config.yaml
activation: "squared_relu"
norm_place: "pre"
rope_fraction: 0.5
qk_norm: true
attn_scale: 0.213
parallel_block: false
init: "normal"
init_std_qkv: 0.0456
init_std_up: 0.0456
init_std_down: 0.00285
warmup_steps: 209
batch_tokens: [16384, 32768, 65536]
doc_mask: true
train_tokens: 348600000
dataset: "wikipedia_en"
Each number is 128 + 32 x the weight over its row's rms, rounded and kept within 0 to 255. Layers, rows and columns count from 0. The size above them is the row's rms in percent of the matrix's.

# layer 10 attention value, 256x256, rms 0.0712, rows 236-249, columns 0-255
size [ 95  92  88  98  86 100  85  78  84  82  83  95  83  77]
[[ 84 126 140 103 117 139 223 116 129 188 152 107 138 114 116 170  75 147 170 136 112  94 113  92 158 122 122 108 111 134  77 154 139 158 140 125  90 152 124 142 120  94 135  73 133 118 158 114 136 140  94 168 142 121 142 116 126 122 131 100 174 133 146 147 127 174  51 194 165  90 163 136 139 160 107 139 138 145 114 113  97 125 136  85 143 194 165  57 165 137  94 133 160 176 131 110 145 196 102 155 126 130 127 135 164 107 123 126 156 120 115 114 150  80 113  81 147  56 175 109 185 113 125  99 125  92 123 136 127 148 109 149 133 142 126 165 141 158  80 127  97 121 119 178 121 158 158  85 150 111 138 137  97 178 104 115 120 134  78 122  68 148 104 141  83 140 111 125 132  72  95 188 155 121 117  64 153  76 118 153 123 150 150 154  95  96 115 108 127 152 168 124 199  72 143 170 150 163  39 128  64 190 165 101 117 121 141 191 112  33  69 100 122 150 198 158 130 107 116 124 131  89 162  73 163 120 101 122 188 177 139 129  64 148  86 117 155 140 180  68  73 130 131 128 132 117 112 162  90  63 126 119 153 163 111 131]
 [176 143 150 124 132 115  91 108 141  73 122 163 117 147 161 121 149 130 116  84 135 158 180 116 175  98 115 154 123 141 138  86 136  92  82 145 119 126 132 157 147 129 106 128  91 203 104 125 123  90 186 107  65 170 163 120 208 103  83 138 177  94  34 116 161 119 132 108 125 173 109 172 152 148 144 141 100  94 151  89 104  94 132 171 107  68 104 195 117 105 165 111 115 126 101  75 151 156 120 106 171 108 110 115 130 125 111  93 148 193  99 178 135 144  76 150 146 174  95 120  85 123 148 221 142 158 111 139 145 164 168 112 134 150 156 151 164 115  86 127 159 110  76 126  96 125 189 130 112  86 155  94 135 109 106 127 117  87 170 106 111  89  81  91 104 171  60 116 153 179 152  76 177  93 109  83 107 131 144  61 131 134 150 121 135  35 157 183 142  97 103 146 103 142 120 123 133 163 174 123 126 129 128 183 112 117 131 122 129  95 171 162 140 107 155 199 157  96 104 114 130  90 175  91 131  68 182 141 126 117 129 171 145 136  83 124 101 121 114 143 153 109 135 120 138  77  96 149 185 180 159 177 109  79 149 126]
 [150 107 110 138 125  99 197 106 150 134  53 135 200 153 171 130 134 112 121 109 131 116 119 122 132 159  91 103 140 112 156  67 158 115 118 192 180  81 117 175 117 106 116 151  97 142 104 154  69  93 120  83  89 118 147 118 117  92 149 127  80 113 160 129 107 152 126 124 118 182 107 136 162 126 142 117  55 109 186 160 102 138 108 120 133 183 147  85 120 117 140 133 170 173 108 129  95 151 139 127 181 185 115 139  98 123  80 127 161 119 131 156 150  95  76 104 165 140 156 153 147 130 133 223 128 115 130  99 104 157 182 111 155 150 114 178  70 129 179 133 103 143  61 124 141  99 153 153 169 132 171 124 152 104 155  86  73 109 147 182  96  87 120 108 155 197 130 133 155 207 184 119 159 124  66  22 141  83 148 180 113 195 104 119  88 138 123 143 126  99  84 124 136 112 145 118 139 150 131 127  60 156 101 149  88 138 114  94 156 160 101 121 110 151 130 112 147 124  89 136 171  91  99  84 125 130 157 112 132 118 116 175  73  76 110 186 162 113  92 110  76 136 201  93 163 115 126 168 111 120 158  97 121  76 118 122]
 [151 140 194 143 133 131 119 122 157 146 140 135 130 140 165 174 123  98 128 156 119 123 112 163 125  78 148 154 126 144 142 121 171 138 135 135 133 136 155 154 183 123 118 114 138 219 137 158 135 110  93 104  47 123 130 132 156 114  96 160 164 124  84 127 169 103 124  88 113 173  71 172 129 157 177 125 193 127 146 110 159 160  99 118 169 101 150 146 140 125 136  85 130 183 121  42 141 128 164 142 137 134 155 111 119 104 110  88 176 117  99 171 138 136  97  98 161 115 134 132 116 113 157 128 148 170 117  80  87 170 140  85 139 147  65  97 132 128 120 131 141 159 127 147  62 105 192  90  78 127 117  51 182 168 122 139  97  87 133  78 120  93 135  42 103  95 137 126 111 136 163 152 156  86  69 109 124 140 100  95 173 179 119 107 134 121 105 207 128 131  95  83 144 126 101  83 131 193  28 122  89 186 130 150 137  95 128  86 149 133 129 134 111  84  53  75 113 129 130 151 152 127 111  99 107  78 130 183 124 114 114 235  81 174 118 113 183 118  66 136 148 100 116 133 151 150 147 155 119 109 136 162 148  87 112 163]
 [132 127 185 164 164 107 195 118 100 185 135 116 180 183 139 131 173 164 169 142 157  84 203 111 104  80 160 134 139 139  60 116 103 111  92 174  97 145 121 129 138 119 134 157  92  98 108 157 100 133 147  66  68 143 125 121 111 125 158 172  87 127  70  80  92  89 132 152 157 164 104 118 152 143 174 136 168 122 198  88 201 104 117 161  81 135  66 134 111 114 138 133 122 105 153 190 102 135 180  96 137  87 156 129  79 157  96 147 125 131 142 149 118 121 104  72 140 145 137 141  94 103 141  86 120 121 144 161 147 117 159 102 162 117 157 123  97 126  81 138 226 124  80 121  94 135 163 186 108 105  94  93 147 180  81 109 127 156  75  97 180 115  84 118  97 177  61 146 140 121 167 103  95 107 111  63 135 178 135 125 122 119 106 164 136 141 132 132 161 103 104 162  98 130 130 116 147 138 108 124 104 199 110 110 118 121 142 138 125 173 125 117  98 152  44 105 185  85 121 129 197 114 106  97 149 111 167 104 100 204 151 149  63 123 151 112 133 120 129 182  80 142 154 186 141 140 119 143 117 102 157 139  88  90 151 108]
 [116 110 123 129 104 133  83 121 120 121 106  91 153 124 127 102 163 151 119 160  95 174  82 146 149 105 156 103  86 114 119 127 135 107 183 131 120 138 140 100 107 156 122 123 145 159 149 124 172  99 202 223  95 141 127 141 106 129 133 203  89 167 114 166 122 104 117 119 141  61 113 103  74 165 133  94 145 150  67 145 154 147 138 107 112 213 101 158 123 120 148 158 126 121 168 133 138 194 118 128  96 114 120 103 126 104 162  92 141 115  92 126  93 139 106 208 143 122 185 161 167 113 119 125 144  33 122 112 108 119  74 177  99 131 158  78 173 130 163 114 136  93 111 124 109 145 111  61  94 120 172 158 179  75 139 103  91 106 126  84 136  93 164  80  94  94 140 119 137 118  72 119 172 138 118 126 144 140 114 107  73 116 110 152 116 137 126  95 110 110 104 123 186 146 149 146 118  79 213 126 182 122 183 104 132  88 106 171 109 143 102 111 121 117 140 129 114 142 120 154 148 172  84 128 119 140 135 107 196 103 129 166 182  79 169 138 177 170 109  53  97 171 153 108 102 169 184  75 189 113 154 114 157 225 157 120]
 [129 145 159  91 113 146 101 128 112 149 131 117 132 134 117 153 141 150 116 178  90 106 194  75 143 141 148 108 154 184 104 105 127 133  58 153 134 114 159 123  97 117  84  99  78 131  82  93 134 124 141 112 139 128 142 123  79 186 107 117 159  99  86  93 172 128  97 121 106 130 136 131 207 194 131 146 151 118 185  94 112 145 143 113 129  47 140 122 114 143  99  98 185  77 145 133 147 150 146  97 134 157 149 162 108 163  73 122 168 126 108 114 144 154 114  91 119 117  77 120  99 124 151 106 118 129 130 127 118 133 152 129 182 157 193 155 116 142  32 146 129 120 114 155 112 207  92 156 186  60 117  96 148 167  95 112  62 139 141 135 141 148 104  97 104  97  94 146 141 140 183 102 109 162 108 155 156 155 139 107  91 110 166 132 109 119 144 103 153  93 182 120 152 105 142  41 165 234 118 116 106 131  70 132 140  89 144 110 141 144 134 136 146 125 109 110 141  79 110 146 144 110  59 144 164 165 125 131 112 122 113 157  43  24 103 142  92 103 163 154  98 100 106 113  98 142 154 190  96 224 134 137 140  92 128  95]
 [ 77 146 112 121 100 120 123 112  92 141  91 111 121 128  96 155 174 158 152 115 114 134  98 145 140 130  58 103 107 102 144 185 176 143 217 103 118  98 122  61 110 120 153 165 167 119 144  94  49  95 153 148  95 129 124 167 146 162  93 185  94 167 102 132 132 113  71  78 172 104 158 119 120 112  97  67 106 105  61 107 202  87  88 118 175  89 171  65 122 125 166 139  92 147 134  91  88 165 130 146 127 163  94 111 121 136 156 161 139 124 148 186 140 146 159 151 111  81 145 108 151 158 135  86 171 167 136 158 166 126 120 148  85 135 104 105 142 137 142 110 129  87  44 143 102 120 202 148 156 124 110 137 163  93 133 113  95 120  91  96 140 126 151 115 162  74  80 142 146 148  21 156 170 172 136 133 111 112 131 156  72 125 174 152 124 152 123  66 136 160 148 124 200 106 142 151 146 133  38 124 154  96 113 138 113 133  76 113 127  88 155 130 124 130 116  78 138 192 143 106 181 120 156  57 162 107 132 118 135  93 162 115 150 197  90 138 138 129 179 108 139 149 152 135 115 158 174 117 111 108 145 156 166 130 117 115]
 [105 139 131 161 147 128 118 119  97 128 146 116  89  81  65 156 157  59 142  90 158 140 194 110  86 163 109 182 182 140 115  74 113 122 111  64  77 123 101 156  48  96 132 164 133 141 124 121 110  91  73 112 120 184  85 127 102 135 108 119 110  94 143 141 106 167  72 137 111 103 131 131 155  91  79 110 177  95 121  82 140 113  98 103  99  96 111 137 142 135 116 132 107 144 138 167 171 151 140 114 197 133 160 175 152 149 102 111 197  84 122  88 131 121 185 203 138 126 136  88  90 124 154 102 122  87 153 125 111 144  79 107 138 150 165 146 112 122 151 145  88  81 132 114 142 137 121 129 148 133  78 115 131 166  88 125  92 141 117 180 164 147 147 162 124 110 148 145 162 153 164 119 123 103 174 170  99 183 175  95 136 122 180 120 136  78 171  59 127 106 168  91 159 147 135 153  65 134  92  81 113 207  66  83  68 100 112 140 162  91 159 144 128 113 131 130 152 121 119 159 161  74 107 120 176 113 129 155 128 126 170  56 145 100 179 189 113 138 192 126 113 136 134 140 223 113 129 141  94 164 149 127 155  84 136  82]
 [ 81 138 152 123  97 160 165 133 128  88 121 117 134  72  60 114 147 139 133 113  91 196  96 145 151 148  81 182 165 158 122 171 123 132 123  83 127 174 116  93 124 117 168  91 111  99 133 112 102  93 104 165 151 107 130 116 156 149 148 162  69 154 129 139 106 107  74 135  88 134 163 123 169 133 103 128 147 213  95 114 113 157  89 166 179 149 159  95 128 122 132 116 171 131 137 105 126 109 145 110  77 137 119 118 159 143 159 207 121 156  70  98 105 107 159 108  70 111 171 148 166 134 124  62 125 155 153 134  76 112 114  81 154  86 151 136  90 113 104 131 113 146 158  98 132 162 120 147 111 151 204 178 134 144 110 140 204 126 127 150 119 169 163 115 145 132  80 137 147  55  85 120 134 116 142 216  58 111 133 112  71  14 136 146 167 179 146 126 103 159 151 153  79 115 126 104 159 125 125 123 178 133 154 118 143 127 100  76 157 181  85 138  93 122 217 145 143 167 124  62 132 111 176 161 136 121  91 138  86  41 119 109 152 118 130  99 115 111 118  59 141 137 142  62 129 143 136 110 114 148  98 126 115 150 110 130]
 [110 129  86 112 104 152 147 104 104 113  81 152  79 195 139  82 131 132  84 106 130 110  94 166  94 111 143 107 149 133  83 146 131 195 163 115 143  93 123 202 137  92 170 137 133 116 155 106 117 206 128 130 150  59  89 118  86 150 103 155 124 127 147 107  78 148 128 116 111  96 145 107  93 177  95 142  66 106 143 162  76 134 114  82 166 128 169 101  63 147  84 140  64 146  97 106 149 126 160 133 168 213 109 153 175 114 139 119 136  93  99 108 121 151 149 129 130 148 118 122 158 145 152 125 102 129 133 164 132  81 143 128  75  94 123 166 139 175 108 126 113 161 149 143 175 111  39 195 130 174 128  94 137 117 116 119 121 122 145 175 150 157  85 116 110 128 145 154 115 170 137 147  98 119  61  99 132 162 161 207 116 153 115  84 103 138 164 162 108 132 140 100 140 182 116  80 147 158 135 169  81  51 136 137 117 214 143 139 120 172 106 126 121 143 113 130 137 117  95  77 148 180 161 111 111 198  52 105 158  64 125  70 158 174 137 140 163 121 121 122 102 142 167  73 169 130 175 208 112 124 112 116 143 153 109 132]
 [174 129 130 169 162 105  98 100 166  78 167 155 105 159 183  83 107  68  62 167  92 147  80 134 113 148 170 125 104 154 144  63 147 168 185 164 137 117 145 197 185 177 132 121 154 203  79 141 121 147 123 100 106 140 162 135 188  75 122 182 142  74  89 100 121 167 172 164 132 131  97 142  96 128 148  66 158 100 122 146 141 107 124 144 124 130  93 139 151 137 171 116 154 135 133 124 128 138 173 112 147 156 101 102  98 122 139 117 187 111 123 169 135 142  93 173 138 143  83 130 116 107 154 193 143 107 149 166  90 164 140 114 146 131 117 162 153  98 133 118 129  67 124 117 130  82 102 146 148 103 110 125 168  97 138 155 102  89 114 160 138 110 174 144  38 129 134 102 122 189 136 111 194 128 123 196  59 181 166 103 141 138 127  63 138  75 127  96 139 123  70 161 100 129 109 184 111 121 152  99  77  54 170 136 112 120 103 134 128  86 137 203 168 143  97  73 129 162  60 178 106 126 131  89 106 146 139 147 106  95 108 154  84 118  88 137 126 128 129 156 137 108 159 162  90  84 128 147 100 163 145  97 136 137  96 178]
 [ 78 113 112 107 110 145 107 107 130  92 119 133 104 108 146  93 144  83  98 152 151 184  99 170 122 186 128 148 132 130 152  79 150 220 104 163 189 136 187 146 112 122 154 144  97  89 130 155 157  89  63  90 193  62 120 108 112 105 128 153  86  96 107 152 101 140 146 158 129 152 118 156 132 178 101 196 122 140 115  98 142 136  75 107 164 106 133 114 101 162 122 136 116 107 109 145 156 174 119 127 120 154 145 159 152 151 187 149 153 187  74 121 143 122 125 123 107 150 163 148  84 160  99 134 112 127 124 115 124 124  90 126 121  79 117 153  93 148  94 153  50  82 158  73 134 161 120 134 189 144 116 132  81 104 144 178  78 108 181 146 153 188 117 185 117 131  97 110 135 159 135 122 160 133  34  72  86 113 128  83 136 104 147 129 178 118 144 188  74 156 137  99 131 168 103  81 179 116 145 170 168  59  85 136 135 142 159  69 121  96 161 185 152 163 129 133 125 132 104  98 178 148 125 139  75 153  76 111  91  89 148  81 101 198 122 101  75 133 127 121 133  80 119 105 129 161  98 171  54 136 125 115 155 132 104 105]
 [108 115 120 165 129 130 219 122 118  81 110 142 157 170 117 145 163 152 145 159 131 115  85 140 150 101 114 182 160 149 112 116  94  93 163 204 154 139 112 124 127  97 100 137 150  81 125 123 133  69  28 136 140  74 138 117  92 199 136 167 139 115 130  99 141 127 193 102 127 115 106 144 139 123 112 137  86 124 121  90 131 156 158 150 119 107 121  85 105 198  69 131 137 105 119  95 144 105 140 127  76 166 123 122 129 135 164 146 140 103 106  87 101  99 151  84 132  64 142 121 173 136  82  88  67 120 153 105 114 106 121  62 122 127 118 205 156 135  94 126 112 188 135 138 150  87 133 101 196 169 102  91 119 161 149 185 124 138 118 106 135 162 175  49 168 141 114 102 132 173 119 131 102 103 114  69 143 131 106  92 137  70 143 160 151 126 161 145 104 138 140 107 210 114 141 114  67  91 129 192 198 178  73 132  97 184 109 155 117 101  67 150 125 110 104 147 136 165 121 128 175 112 166 164 166  86 124 156 130 170 126  99 161 125 155 134 210 129 101  98  74 140 180 114 113 163  93 127 124  78 153 131  97 164 150 134]]
# layer 10 attention output (transposed), 256x256, rms 0.066, rows 236-248, columns 0-255
size [103  99 109 106 109 106 113 106 108 111 110 105 109]
[[105 147 164  99 124 164  69 127 151 105 155  85 106 164 135 140 174 156 143 124 180 131  85 121 139 122 150 124 106 187 120 175 113 121 121  64 157 166 119 157 103 145 110 126 105 170  59  83  97 169 191 106 145 119 148  68 133 133 102 146  86 120 166  67 101  81 130  60 147 114 149 172 115  83 125 126 111 122 130 138  75 120 155 133 112 113  70 129 136 126 110 134 124 144  66 148 125 212 116 137 188 118 171 143 150  90 152 169 106 149 149 158 122 136 125 169 126 176 128 157  85 132 104  97 108 141 111  63 178 154  81 168  89  99 129 146 150 128  91 134 145 128  50 112 129 152 107 123 115 127  94 177  97 137  97 202  92 126 139 117 123  72 128  68 163 200 162 160 147 129 163 101 127 111 140  78 132 151 130 104 119 146 150 127 185 143 134 125 148 212 154 160 155 166 109 124 207 168  99 144  88 124 130 105  92 105 133 123 191 107 152 138 111 177  92 147 132  79 163 144 141 130 142 123 174 123  59 100 117 110 116 144 114  51  87 155 174 127 142 100 161 150 110  58 164 130  99 142 113 174 113 102  66 122 198 135]
 [128 156 106 124 151 123 127 130 158 142  94 149 101  67 111 142 192 150  84  89 159 163 198 113  76 119 131 135 155 112 123 137 121 132 134 103 133 108  78 120  82 122 111 124 114 128 116 139 153 130 114 108 121 146 171 163 121 121  77 138 115 122 159 116  88  63  99 101 110 154  67  75 131 148 193  88  86 155  87 120  95  79 166 125 163 109 109 138 104 111 126 117  99 204 109 158 167 109  78  79  94 135 106 147 176  45  88 137 160 168  99 137 147 127 158 128  98 179 142 150 137  96 156  85 163 170 105 172 129 150 147  84 132 137 147 123 162  95 116 147 159 134 106  93 128  89 123 178 137 151 132 128 133 170  99 128 144  97 193  89  91 164 100 149 186 140 176 125 169 123  84 158 123 172 121  71  91 142 119 158 140 165 104  88 158 175 151 204 127 112  56  60 123 137 103 137 115 113 117  73 198 200 113 112 151 131 134 119 160  92 144 142 171 102 105 140 154 103 128 112 191 148 125 138  95 237 139 150 218 142 122 151 107 131 120  68 142 126 117 133 181 159 158 168 119 154  91 113 115 111 152 104 121 157  61 118]
 [ 99 149 126 152  28 127  79 118 159  59 125 116 138 141  60 121 123 123 162 178 181 119 116 126 100 121 104  84 190 131 125 151 151 123 116  97 165  65 186 126 181 148 132 126 132 101 111 128  69 171 166  95 166 154 131 121 105 122 115 123 171 107  81 170 135  87 109 107 160 140 111 135 135 129 114 166  84 139  61  87 156 161 105 126 115 118 102 150 136 149 158 104  84 130 135 171 145  95 129 166 165 128 123 167 190 130 149  93 133  96 105 107 146  76 106 146 101 143 250 109 108  94 126 168 179 161 156 156  85 148 129 123 184  94 118 147 107 144 139 138 172 144 125 119 172 149 116 186 127 135 161 115 136  94 129 116 150 148 120 149 149 105 165 106 113 135 117 161 107  69 106 129 119  93 109 156 104 148  56 128 163 139 194 111 134 131 147 106 127 107 212 112 125 115  74 117 134 153 104 156 171 106  92  89 131 108 164 113 151  54 142  77 110 177 141  82 139 126 106  36 112 162 154 148 111 146 186 138 132 131  77 236 129 158 114 101  81 149 184 121 103  97 185 127 126 145 121 109 116 105 113 145 134 165 109  98]
 [137 132  95 140 110 116 105 138 196 132 110 131 153  88 108 106 143 164 115 125 131  89 116 115 135 163 144 118 132  99  90   6 158 162  79 188 170 130 176 126 186 135 127 119 168 155 127 102 174 156 140 107 184 176 108 160  96 128 134  99  97 156 111 202 109  87 148  89 131 113 117 123 176 123 170 143 173 124  45 116 154  87  97 135 155 153 157  90 122 144 139 166  88  96 135 151 127 146  91  96 148 108 121 100 186 128 181 152 159 118 178 108 167 110 102 143 118 157  71 176 176 173 107  83  86  83 169 103 125  70 136  68 142 109 114 129  93 101 205 183  76  89 109 100 125 116 124 156  72 143 127 116 135 158 121 132 132  98 177  49 158 186  96 118  66 166  93 164 112 140 117 123  75 162 141 121 141 157  73 104 113 141 138 107 116 113 134 121 132 126 147 169 147 154 151 153 126 124 108 117 155 171  83  92 146 155 108  95  98 180 198 129  85 155  47 129 128  99 116  99 159  93 123 124  83 102 105 104 164 100 151 116  91 108 128 127 151 162 136 192  93 158  98 146 179 102 126 154 112 135 143 147 124 113 181 116]
 [117 159  96 114 124 124 145 130 125 134 112 139 127  77 117 145 142 147 130  59 134 137 111 106  77  72 106 181 107  80 146 121  98  86 153 139 137 165 142 152 143 164  85 104 139 116 155 163 112 132 143 115 148  66 111 111 151 159 180 165 122 103 145 110 161 207  98 160 104 113 121 125 144  87 136  95 132 170  68 123  64 198 101  69  95 139 166 109 135 101  96 118 172 173 113 133  98 106 110 111 119 129 128 183  57 191 142  94 150 122 207 131 130  92 150 136 145 112 140 126 142  80 109 133 110 157 131 170  97 178 101 139 153 130 151  92 131 111 103  91 114 144  53 110 187 146 134  92 137 104 145 100 180 182 133  44 109 171 156  68 133 184 145 139 140 163  96 193 102 130  92 101 122  94  98 101 137 147  58 139 153 151 128 170 136  92 190 129 153 125 131  82 106 175  92 155  72 138  97 136  74 187 120 184 165 213 141 113 118 105 154 141 133 121 158 126 142 168  76  89 169 125 138 148  94 148  94 144  57  77  95 117 133 104  75 160 161 106 133 138 128 156 147 130 120 140 152  88 125  98 113 182 135  75 165 147]
 [191  70 155 142  80 115 144 159 132 127 112 133 140  94 185  92 119 113 148 134 102 116  91 146 119 150 171 128 138  32 122  85 171 157  97 124 146 103 123  49  67 146 111 121 153 138 127 159 194 162 117 142 131  79 134  95 150 104 166 128 125  83 135 112 167  99 108  83 117  82 126 126 149 119 190 140 156  98 172 104  51  88  94  81 162 146  56 153 147 145 122 127 103 112 113  86  87 122 146 176 209 129 176 178 129 118  97 121 163 154 175  91 185 146 109 113  72  90 120 169 131 121 149 103 171 210 105 158 168 150 116 114 110 151 165 154 168 139 129 118  68 159 109  79 127 166  96 135 158 156 131 115  90 141 164 102 186 148 109 145  89  97 159 126 130 110 142 135 113 153  77 168 143 113 112 150  95 181 141 107  51 116 125 155  77  98 165 125 136 167 120 179 105 127 113 110  68 133 127 174 133 160 157  99 158 120 126 111  78 151 165 153  69  99 150  92 149 110 123 126 111  98 143 145 132 114 117  79 129 121 139 174 158 151 189  67 111 144 145 117 174  71 167 176 118 176 124 192 115 115 111 118 142 142 101 106]
 [137  96 148 123 117 104 161 100  96 107 118 123 153 116 103 107  90 155  66 115 160 182 138 113 134  77 131 155 121 174 128 142  69  82 118 159  80 121 119 115 167 200 143 137 163 146 130 121 103 119  59 113  99 186 100 149 149 146 144 147 143 132 141 124 111 127 128 128 117 109 109 152 101 146 178 159 137 192  84 125 137 111  90 132 115 136 167  57  49 176 142 142 101 181 140 149  86 103  98 169 193 102 156  97 185 114 123 146 168 174 144 137 151 110 114 128  96 107 161 167 107  83 100 152 146 164 177  78 100 116 129 168 117 131 108 108 144 100 162 144 108 139  87 208 115  96  79 128 154  85 141 121 172  49 123  72 152 149 163 158  91  93  93 153 109 176 141 199 113 164 150 113 108 149 138 183  93  98 109 114 186 130  98 166 171 147  92 143 106 112 128 124 122 145 119  95 118  87 170 209 145  94 127 214 135 138 109 123 120  83 135 146 103 122  60 149 174 149  97 137  99 163 136 104  81 120 148 111 160 169 165 103 163 119 115 141 162  95  48 120 150 199 116 185 134 159 108 142 163  98  84  94 130 133  94  96]
 [164 101 115  56 123 119 155 177  89 163 109 122 112 128 151 127 124  55 140 144 160 155 151 122 179 115  85  88 114  87 148 151  99  94  91 155 105 176 130 114 110  75 157 139 141 147 134  73 105 124 146 126 120 102 106 116 147 183 122 102  93 114 135 132 177 141 124 105 150 106 142 135  91 126  92 136 136 153 163 139 161 133  76  96 107  99 160 199 118 164 175 130 151 155 174 152 159 159 107  97 185 166  88 107  43 120 150  87 203 126  98  90 167 134 147 147 197 110 119 166 128 174 135 115 140 171  80 152 152 124 116 152 134 128 181 190 133 144 144 200 149 111 135 112 134 127  41 122 158  85 129  50 133  95 102 173 104 141 130 119 106 152 111 115 135 141 160 172 153  54 115  86 128 115 129 117 161 124  60 114 128  88  91 140 100 158 109 177 147 129 130 133 151 141  95  93 133 141 130 158 102  76 140 178 198 127 107 114 109 105  17  93  64 151  61 156 145 161 136 125 126 147  67 174 153 115  83 137 119 135 146 106 142 128 130 165  89 161 134 129 138 114  95 117 105 109  87 144 165  64 185 131 173 112 166 124]
 [152 126 106 165 126 128 101 110  91 156 127 142 213 121  90 163  95 136 170 114 158  76 117  66 132  87 152 135 127 125 107  99 133 111 125 118 134 179 123 121 137 136 104 181 106 112 131  64 126 118  97  91 134 166 101 123 108 180 119  72 122 112 133 148 154 148 141 160 134 121 121 118 106  63 166 128 114 157 177 106 117 152  84  89 176 191 120 155 110 111 133 186 125 167 163 118 185  41 107 158 109 128 156 105 174 148 177 138 181 199 131 144 124 185 143 129  87 175 190  86 130  77 163 136 167  93 212 132  94 173  65 133 148  94 136 146 169  87  91 135 119  91 165  82 126  84 159 118 117 127 126  76 129 130 184 115 131 116 103  92 121  56 111 123 160  71 113 148  99 117 151 116 154  89 137 151  86 134 100 152  76 102 130 107 100 167 120 106 132  59 128 124 177 162 181 103 111 171 138 137 102 182 163 162 185  91 127 201 135  92 109 140 142 115 129 172  57 115 166 154 147 152 174  96 101 118 124 102  84 140 138 110  99 146 116  72 166 174 111  84 107 110  78 127 124 128 124 130  74 153 123 167 122 131 153  99]
 [109  87  84 126 132 110 129 113 125 116 113 135 108 130 122 114 115 137 129  93 132 133 168  50 173 124  98 113 153 146 100 119 113 104 156 108 133 166  97 155 152  85 144 143 102 107 144 121 122 145 126 144 133  94 196 155 162 146 215 124 131 110 126  82 104  96 100 169 149  80 156  48 159 115 105 126 147 110 160 178 111 121 242 129 106 146 209 156 159  83 131 179 166 153 171 102 173 123 121 123  84  70 131  90 115 122 147 192 158 111  75 118  95 116 112 150 176 110 150 150  85 113 177 114  82 119  51 112 131 177 110  83 174  94 161 176  96  78 144 161 151 161  71  70  90 193 123  77  98 152 124 119 170  93 125 122 189 124 123 167 137 111 128 135 144  93 151 164 187 135 157  78 105 113 158 116 119 171  54  95 146 132 171 140  76 160 168 136 143 131 112 163  66 126 177 124  86 107 143 147 140 111 111 186 149 119 110 118 176 142 169 139 169 177 114 157 136 143 131 154  98  92 169  76 121  86 121 144 123 150 120 175  73 112 119 113 112 152 102 103  83 114 142 141 117  95 119  73 128 121 122 112 156 102  94 168]
 [ 85 149 128 136  79 145 173 125  42 181 111 136 148 178 122 129 128  73 157 141  68 163 122 125  83 177 128 118 146 156  95 124 110  92 148  94 115  94  80  81  91 147 200 119 100 178 104 186 142 105 190 114 117 154 115 119 154 167 134 118 142 120 191 138 101 116  94 104  92 143 109 122 150 111 108 109 124 147 123 130 111 126 138  70  83 115 176 122  88 122 128 134 140 118 131 191 147  94 137 177 142 156 165  60 126 135 101 110  84 118 142 167 145 166 134 116 117 177 149 144  61 149  80 106 149 106 144  61 172 121 132  66 168 190 123 117 144 171 154 113  76 137 149 115 162 137 155  93 111 125 135  95 163 148  41 168 195  73  91 193 155 189 119 171 117 190 119 181 135 132 146 132 217 146 156 116  97 130 111 111  76 130 148 156  81 120 148 151 133 113 129 152 144 126 155 147 191 112 123  62 147  91  81 146 182 143 118 129 121  82 126 123  96 121 151 136 153 130 103 112  83 138  73 138  95 107  88 173  72  79 104  80  94  96  99 154 134 145 121 145 173  96 150 152 151 151 167 152 157 115 126 126 150  98  92 131]
 [ 95 116 173 143 133 144 116 132 159 158 138 110 154 180 131 123 143 185 117 136 160 128 128 133 120 129 157  87 114 175 141 132 105 108 180  54 145 200 171  94 107 125 131 103 107 136 153 173 173 118 132  53 116 140 137 133  75  98 135 144  95 116 147 133 208  98 142 186 150  73 151 131 143 118 122  33 147 171 152 152 120 129 133 150 138 193 123  67 155 122 160 101 107 184 161 107 167 135  92 122 176 121 130 102 113 137 144 134 153 148 100  53 173 152 108 180 116 134 174 140 131 171 160 123 157 100 130 123 110 148 150 178  54 130 153 149  64 185 100 123 138 165 164 122 156 109  83  86 137 109  95 121 117 135 114 133 160  99 116 180 135 107 112 157 134  53  48  97 121 158 156 130  82 102 105 138  57 135 120 149 187 100 140 142  93 132 120 129 110 176 119  65 165 146  93  90 153 156  99 130 168 126 108 111 133 152 135 155 130 110  98 104 175  77 141  87 171 156 140  97 103 148 107 165  75  73 129  98 101 113 142 117  66  82 176 191 150  91  60  92 125 152 133 159 158  67 107  75 127 106 115 115 120 124 149 161]
 [131 140 153 138 145 149 121 158  78 128 111 143  93  54 104 151 133 128 220 104 118 103 154 137 121 100 160  28 184  98 107 129 114 113 181 151  66 146 111 133 116 153 153 141  74 126 143 104  85 174 102 153 125 147  94 161 121 146 102 109 135 142 145 136 186 180 154 114 117 124  79 133  32 185 112 126 163 159  75 114  81 139 173 125 126 145 125 187 184  89 117  96 129 131  78 138 157 102 125 134 154 130 138 109 122 178  90 115 131 164 152 115 122 117 105 126 148 139  64 179 175 142 111  83 131 179 101 133 138 165 164  56 100  41  82 143 118 138 120 185  94 101 164 109  93 154 234 114 118 158 115 148 167 142 166 167 124  92  83 123 135  55 102 121 121 159 100 151  94 161 166 109 134 180 143 164 140 138 169 153 172 173 205 121 112  99  83 116 149 140 153 110 107 129 151  89 120 119  97 117 140 138 136 135 162 164 116 111 156 133  86 113 144 151 169 166  84 107 123 129  86 100  67 166 118 122 141 127 158  96 146 171 158 123 138  86 110 148  83  93 108  94 127 147 159 115 115  82  80 124 131 108 139 172  93 114]]